config.yaml
num_attention_heads: 3
norm_eps: 1e-06
init_std_down: 0.0
learning_rate: 0.00724
batch_tokens: 16384
z_loss: 1e-05
max_steps: 9308
Each number is 128 + 32 x the weight over its row's rms, rounded and kept within 0 to 255. Layers, rows and columns count from 0. The size above them is the row's rms in percent of the matrix's.

# layer 5 MLP up, 1024x256, rms 0.145, rows 204-216, columns 0-127
size [ 91  97 100 106 104  92 103 105 100 100 108 112 103]
[[110 147  82 125  85  81 113 158 103 124 128 152  93 116 199 142 157 126 136 119 112 103 131 105 155 114 124 147 150 129 119 121 122  95 122  58 109 173 154  84 149 105  95 113  76 126 123 133  96 135 103 120 120 132 104 153 176 154  99 100 166 117 149 140  52 146  99 184 147 136  81 150 120 114 146  90 160  98 147 112  99 124 159 122 160  81  87  32 156 132 144 113 185 185  83 141 111 159 108  78 148  99  81 184 160  87  59 141 156 115 136 149  74 135 131 120 117 136 110 161  88  95 112 155 139 208 186 130]
 [137 123 160 122 156 140 111 129 114 172 111 145 102 128 171 138 202 202 159 182 146 144  43 155 171 132 140 130 106 144 137 100 136 186  69 127 125 170 122 168 193  86 107 155 173 140 136 157 121 112 121 148 134 147 125 100 129 116  62 123 106 140 144 107 135 147 115 139  53  71 154 127 153 148 146 125 116 139 115 178  89 168 106 109 119 152 125  86 143 139 118  83  99 128 114  99 109 162 111 130 187 139 128 169 164 119 149 103  52 122 119 140 164 127 117 139 101  88 174 130 176 149 167  30 146 219  96 147]
 [128 131 114 110 138 103 150 164 120  68 140 138 143  92  95  89 171  92 160 110 175 135 162 146  95 114 177 157  74 168 193 196 105 120 134 160  81 125  60 161 143 113 161  96  94 187  97 146 178 151 121 115  95 104 121 191 134 156 110 126 129 122  71  97 102 155 147 100  76 139 130 124 132  81 154 162 145 174 128 110 137 101 101 125 108 159  95 137  91 119 146 133  62  43 130  96 146 131 101  84  93 132 133  69 106 109 107 137 168 138 117 159 145 129 129 114 154 139 177 119 135 172 143 103 112 136 109 105]
 [151 149 123 151 109 157 105 135 139  79  99 173 137  98 142 106 165 137 158  95 149  92 108 134 146 145 137 120 137  99 164 170  89  41 152 140 107 114 143 178 129 162 181 142 137 131 135 159 166 129 153  28  84 167 143 105  95 124  99 149 137 118 104 114 174 147 181 142 165 178 108 121 126 113 129 130 147 135 143 137 123 130 105  66 136 151 166 123  52 138 151 161 147  81  76  90 190 128 129 144 131  62 114 125  55 137  88 118 113 144 145 113 190 132 158 178 154 201 190 144  69 147 137 111 115 150 108 117]
 [169 161 114 120 129 162 146 100 149 166 117 147 133 182 124 253 137  95 158 160 122 159  79 119  72 165 164 123 142 133 122  76 100  66  51 107 130 156 106 130 117 103 169 135 140 173 139 141  62 147  79 146 122 135 155 123 111 150 129 161 112  77 166  70  74 106 142  80 172 141 134 116 141 186  89  95  99 130  47 120  89 117  76 115 164 139 130  99 102 120  96 129 142 176 105 100  98 122 112 104 131 155 124 134 176 137 119 105 123 139 151 152 113  98 113 148  89 189  95 114 162 119 138 105 128 184 112 153]
 [155 138 175 111 126 134 104 112 156 155 149 159 117 182 174  85 150 104 107 183 121 143 125  90 190 119 143  86 113  96 163 118  91 116 114 146 127 136  90 140 109 151  96  99 122 152  77 202 139 138 185 177 159 150 136 122  97 191 165 129 109 136  75  99  94 145 102  81  64 166 166  79 129 174 151 153 104 157 200 132 125 103 111 138 151 147 199  88 191 100 108 103 152 104 143 185 129 129 143 178  68 107 144  65 139 146 115 138 100 136 126 146  90 129 149  79 152 119  83 165 166 110  95 112 119 202 192 113]
 [126 145 114 161 119 111 132  73 197 136 105 112 157 120  95  90 105 138 165 105 155  75  96 201  96 104 146 123 172  54 123 150 105 127 129 172 109 147  77  94 150  76 185 176  93  82 159 165 101 124  98  92 101 138 132 128 102 138 134 119 196 152 113  99 160 148 144 204 137 101 143 145 121 107 113 143 126 154 153 142 115 138  98 114 126 110 173 144 150 109 147 103 119 160 127 142 131 115 119 149 114 122  53  87  68 165 136 107  72  88 188 158  72 116  84 169 137  98 109 106 194 177 158 151 117 122 162  90]
 [171 131 119 102 103 132 105  96 112 148 179 103  98 157 131  92 159 165 141 132 138  90  77 166  71 106 132 105 110 145 148 154 163 113  96  81 144 183 151 135 185  92 154 115 134 182 136 125 122  91 140  39 149 122 126  75 117 116 157  85 195 179 168  92 122 104 119 173 101 131 104 158 146 167 142  62 177 137 135  79 115 163 158 111 109 162 104 130  79 142 103 153 151  79 133 114 104 132 157 168 170 118 137 136  73 102 118 101 141  97 168 128 165 184 129  85  95 165 120 124 183  33 106 125  80 139 111  91]
 [ 79 108 138 119  95 132 139 113 125 123 166 113 153  87 184 102  95 132 128 118 153  63  64  94 115 157 161 133 168 181 161 218  22 181 164 145 113 156 115 100 177  97 147 102  81 118  95 148 106  95  79 119 107 159 145 161 102 151 127 133 131 138 136 156 132 170 126 147  57  91 136  76  90 167 161 101 173 147 145  88 145 130 121 131 108 191  85 122 142 136 140 159 137  83 197 150 135  98  32 103 177 127  98 129 124 154  97  79 151 163 186 122  96  66  86 155 143 126  87 141  85  80 125 159 131 152 150  83]
 [ 97 131 111 194 116 133  90 149 112 115 255 126 174 135 157 159 129 110 128 109 187 128 110 132 146 134 154 150 163 108 109 130 151  96  44  95 155 183 134 110 143 139 137 130 127 137 104 116 132 124 108 150 109 122 103 147 101  73 121 133 106 113 111 159 165  45 138 163 177  97 106 111 110 131 118 187 144 128 150  82 137 157  51 148 140 113 106 133 113 117 156 162  85 108 113 121 198 147  78 166 133 149  75 135  72 136 149 152 124  44  75 141 154 104  93  89 148 115 100  82 202 148  90 120 210 157 145 140]
 [ 82 138 108 118  81 163 126 129  58 149 111 131 105 123 142 142 193 157  98  91 127  74 170 148 175 134  66 162 145  84 105  92 155 165 164 121 114 177 145 131 152  75 124  99  99 154 112  89 119 146 150  78 134 144 106 145  81  94  97 136 130 172 136 196 128 110 102 136 107 139 140 144  69 127  91  65 125 123 122 165 168 154 112 120 122 162 129 139 138 117 121 196 129 176 111 101 192 127 107 109 128  90 128 116  67 116 149 103 115 135 111 135 136 180 104 135 170 103 147 122  82 174 176  86  80 119 185 131]
 [100 125 183 133 141 153  89 136  99 124 147 106 144  91 146 112 168  85 127 138 110 139 134 118 106 132 153  88 156 127 137 132 166 165 135 109  99 165 132 165 117  94 140 123  53 152 199 161 102 172 140 131 154 145 125  85 177 147 113  96 133 147 114 140 131 128 109 203 161 161 129 160  94 122 123 165 115 139 111  94  78 172 118 117 118 115 238 178 111 173 127  94  93 184 120 170 129 105 139 134 114 120 110 126 148 110  66  99 101 140 188 125 181 191 112 176  54 165 108  59 102 122 134 137 196 104 147 146]
 [113 133 127  63 113  94  91 135 118 108 179 150 119 162  89  97 154 106 104 147 141  98 108 129  70 182 167 116 153 129 196 150 169 117  91 109 159 122 150 144 174 129 146  89 128  92 151 112 188  96  73 138 121 149 130 118 148  93 123 120 165  97 137 104 126 150 138 123 186 178 139 140 177 137 174 116 199 178  85 150 146 138  62 156 168  93 203 153 133 149  78 159 126 168 103 162 157 140 149 137 148 120 154 145 152 101 105  89 135  91 119 169 118 139 128 109  82 143 132 101 144 123 151 129 134 151 123 184]]
# layer 5 MLP down (transposed), 1024x256, rms 0.0702, rows 204-215, columns 0-127
size [ 91  98  98 107 103 103 104 102  98 104 100 107]
[[122  79 147 114  95 122  93  99 145 102 115 118 131  66 123 103  84 141 109 136 157 126 152 124 134 157  80 120 156 148 104 151 116 137 144 138 141 147 164 141 145 137 154 121 116 152 157  80 153  79 158 146 116  51 127  98  84 103 203  87  92  62 108 131 109 111  96 105 201 146 104 119 128 166  83 112 125  84 156  71 183 144 102  87 105 125 148 142 125 147 117 145 166  59  93  80 156 122 206 129 145 114 107 124 142 171 128  97 135 164 167 151 199  90 159 110 129  89 175  84  84 153 138 218 137 109 102 131]
 [106 131 137 118  92 139 106  83 172 143 114  95 152 122 205 133 110  70 130 175 122  69 124 140 133  76 152 101 140 117 126 143 147 131 139 113 183 115 105  88 120 111 148 109  97 150 105  89 174 119 198 129  78 134 138 138  45 159 128 133 174 109  90 147 136 111 106 116 166 152  90 167 188  77 140 127 120 163  93 170 152 145 146 147 119 151 128  88  82 183 136  95 136 207 162 124 159  88 171 120 171 141 136 166 170 132 129 191 139 117 123 150  77 115 162  70 138 123 129 132 158 121 140 128 155 149 149 115]
 [149 121 171 172  92 130 114 133  87 151 163  92 100  81 128 121  73 148 108 160 124  83 155 121 151 104 119 166 104 197 124 109 141 117 169 123 181  85 122 163  71 150 135 154 164 170 128 115 112 128 162 147 160 100 183 122  84 137 127 142  86 156 114 138  99 114  70 112 169 129 144 175 187 161 138  80 136 122 126 107 143 144 168 151 127 121 123 150 138  94 131  78 121  61 102 114 117 147  89 101 110 110 155 151 117 143 108 140 122 206 115 142 132 162 147 109 130 166  86  48 132 111 199 148 177 137 107  95]
 [144 162 149  97 148 115  66 113 101 137  83 128 167 166 126  75 141 150  81 122 161 107 134 129 122  35 128  97 197 128 107 120 122 129 114 157 115  94 105  95 147 131 163 112 184  75 129 109 147 134 132  81 130 140 106 111  98 185 105  58 192  96 141 124  98 157 123 103 148 139  66 172  88 154 120 169 150 134 145 134 109 154 126 145 132 149 119 133  82 162 154 116 165 140  95  99 113 121 145 127 106 131 162 173  99 126 137 149 162 103  73 160 197 153 129 148  50 128 163 135 142 120 147  81 131 111 139 163]
 [122  88 171 166 120  79 113  45  83  67 144 175 157 121 164  79 127 122  71 154 130 128 130 188 169 124 176 149 135 153 150 137 123  97  74 175  90 179 122 174 129 120 156  69 123 113 129 175 161 142 114 127 131 164 225 124  87 130 101 132  86 191 175 103 119 180 149 160  84  84 152 121 138 165 114 131  84 133 173  75 100 152 120  91 129  99 140 127 101 154  55 134  98  95 176 138 121  96 123 116  71 169 130 167 123 109 157  97  87 133  94 117 111 111  98 138 102 117 172 153  62  74 136 201 161 172 147 145]
 [148 167 160  67 172 129 166 126 130 132 134 123 166 142 135  85 125 125 140 164 122  96 104 100 134 159 153  91 118  68 127  16  87 167 110 135 141 120 119 127 162 139 141 120 134  67 102 116 115 144 204 121 132 151 141 172 140 146 139 141  74  88 157 149 127 214  71  87  76 141 166 130  71 200 119 146 141 128 179 138 152 109  66 131 149 121 145  93 126 132 146 188 101  89  81 147 141 126 138 156  81 139 147 107 122 110 104 115 164 133 137 120 106  92 150  47 111 129 129 147  84 123 116 142 130 145 146 117]
 [102 140 159 145 171 152 130 113 148 122 200  92 112 140 120 179 171 134 109 133 104 117  54 109 174 145  63 157 101  90  38 121 178 141 169 148  80 110 127 133 155  73  86 140  88 102 141 128  78 144 142 136 113 105 154 129 126  88 134 101 117 144 154 156 153  97  64 133 112 172 106 109  90  97  84 160 128 168 111 142 131  90  99 129 123 120 142 134 105 132 105 119 158  93 102 102 126 114 114 133  70 153 145  94 122 155 116 141 218 167 118 122  90  95 104 135 133 185 156 108 132 113 117 135 103 137 140 139]
 [115 136 179 160 132 120 126 138 137 160 155 148 155  84 170 172 135  88 126 101  96 124 193 120  98 121  79 141 157 140 176 165 107 124 140 132 140 141  97 134 143 117 115  74 157  90 107 101 148  80 137 160 210 124 169 115 107 112 123 118 133 151 145  93 145 194 117 105 125 134  77 150 116 118  86 151  98 110  95 126 123 140 136 115 147  89 109 109  47  81 111  72 129 145 133 104 134 143 129 146 116  90 190 136 153 185 144 175  97  55  82  73  80 168 105 210 165 150 168 146 163 168 136 147 105 183 143 102]
 [116 165  97 140 130 121 184 137 122  21 170 151 146 183 126 112 103 190 165 105 177 115 110  94 153 163 142 131 181 105  97 156 146 101 123 132 120 154  79 149  59  92 122  90 147 135 135 157 106 150  80 167  48 120 116 125 159  79 165 115 121 150 127 163 146 121  86 146 132 104 109  91 141 111 115 145 132 105 152 139 148 126 166 106 156 155  92 180 213 178 144 120  61 104  84 114 148 129 105 159  73 102 113 105 126 170 104 169 130 105 136 133 120 128 170  94 173 130 130 135  87 153 150 147 164  95  96 169]
 [126 136 120 148 128 142 106  85 133 140 203 127 173 150 123 133  96 121 157 152 146 139 223 150 125 106 146 174 150 101 105 151 124 155 147 109 134 131 108 138 106  76  91 134 131  91 127 149 157 152  83 101 156 110 164 171 170  90 166 147 138 134 141  62 148 154 182 170 108 106 129 148 182 133  74 148 129 140 128 104  78 133 111 150 129  65 116 155  91 136 150 186 108 156 124 129  70  95 118  67 126 134 180 110 101 149 133  98 117 118 222  75 185  87 151 145  66 104 125 108 142 123 146 156 145 176 116 112]
 [ 96 183 123 127 162 168 114 199 157 127  77 123  96 155 124  78 146 164 146  75 149 128 102 134 120 137 172 146 125 161  99 127  81 135 134 128 105  85 141 132  94 103 100 162  93 148 105 114 127 150 181 116 136 144 164 146 127  73 129 123 197  89  72 182 113 131 156 109 163 142 144 139 114 137 125 102 165 172 164 158  88 122  80 153  88  70 152  77  99 138 101 130  77 112 144 139 188 164 115  79 117 177 151 129 131 127 150 140 169  88 128 167 168 163  92 140 166  31 119 138  90 122 171 143  94 143 129  89]
 [ 88 134 125 161 117  65 163 197 116 116 113  44 169 122  62  74 119 188 154 124 160 136 102 121 134  80  68  71 172 144 142 145 114 130 167 104 141 120 136 153 182 145 129  85 116 135  90 156 138 152 142  54 155 145  90 190 113 134  90 182 108 141 119 126 145 168 150 150 135 108 142 130 140 122 137 126  51 160 147 130  89 145 161 159  77 122  86 142 104 115 126 102 172 126 155 112 121 120 166 128 125  94 185 112 222 175 190 128 168 155  63 156 120   2 122  78 118 167 153 143 196 133 134  92 145  64 137 105]]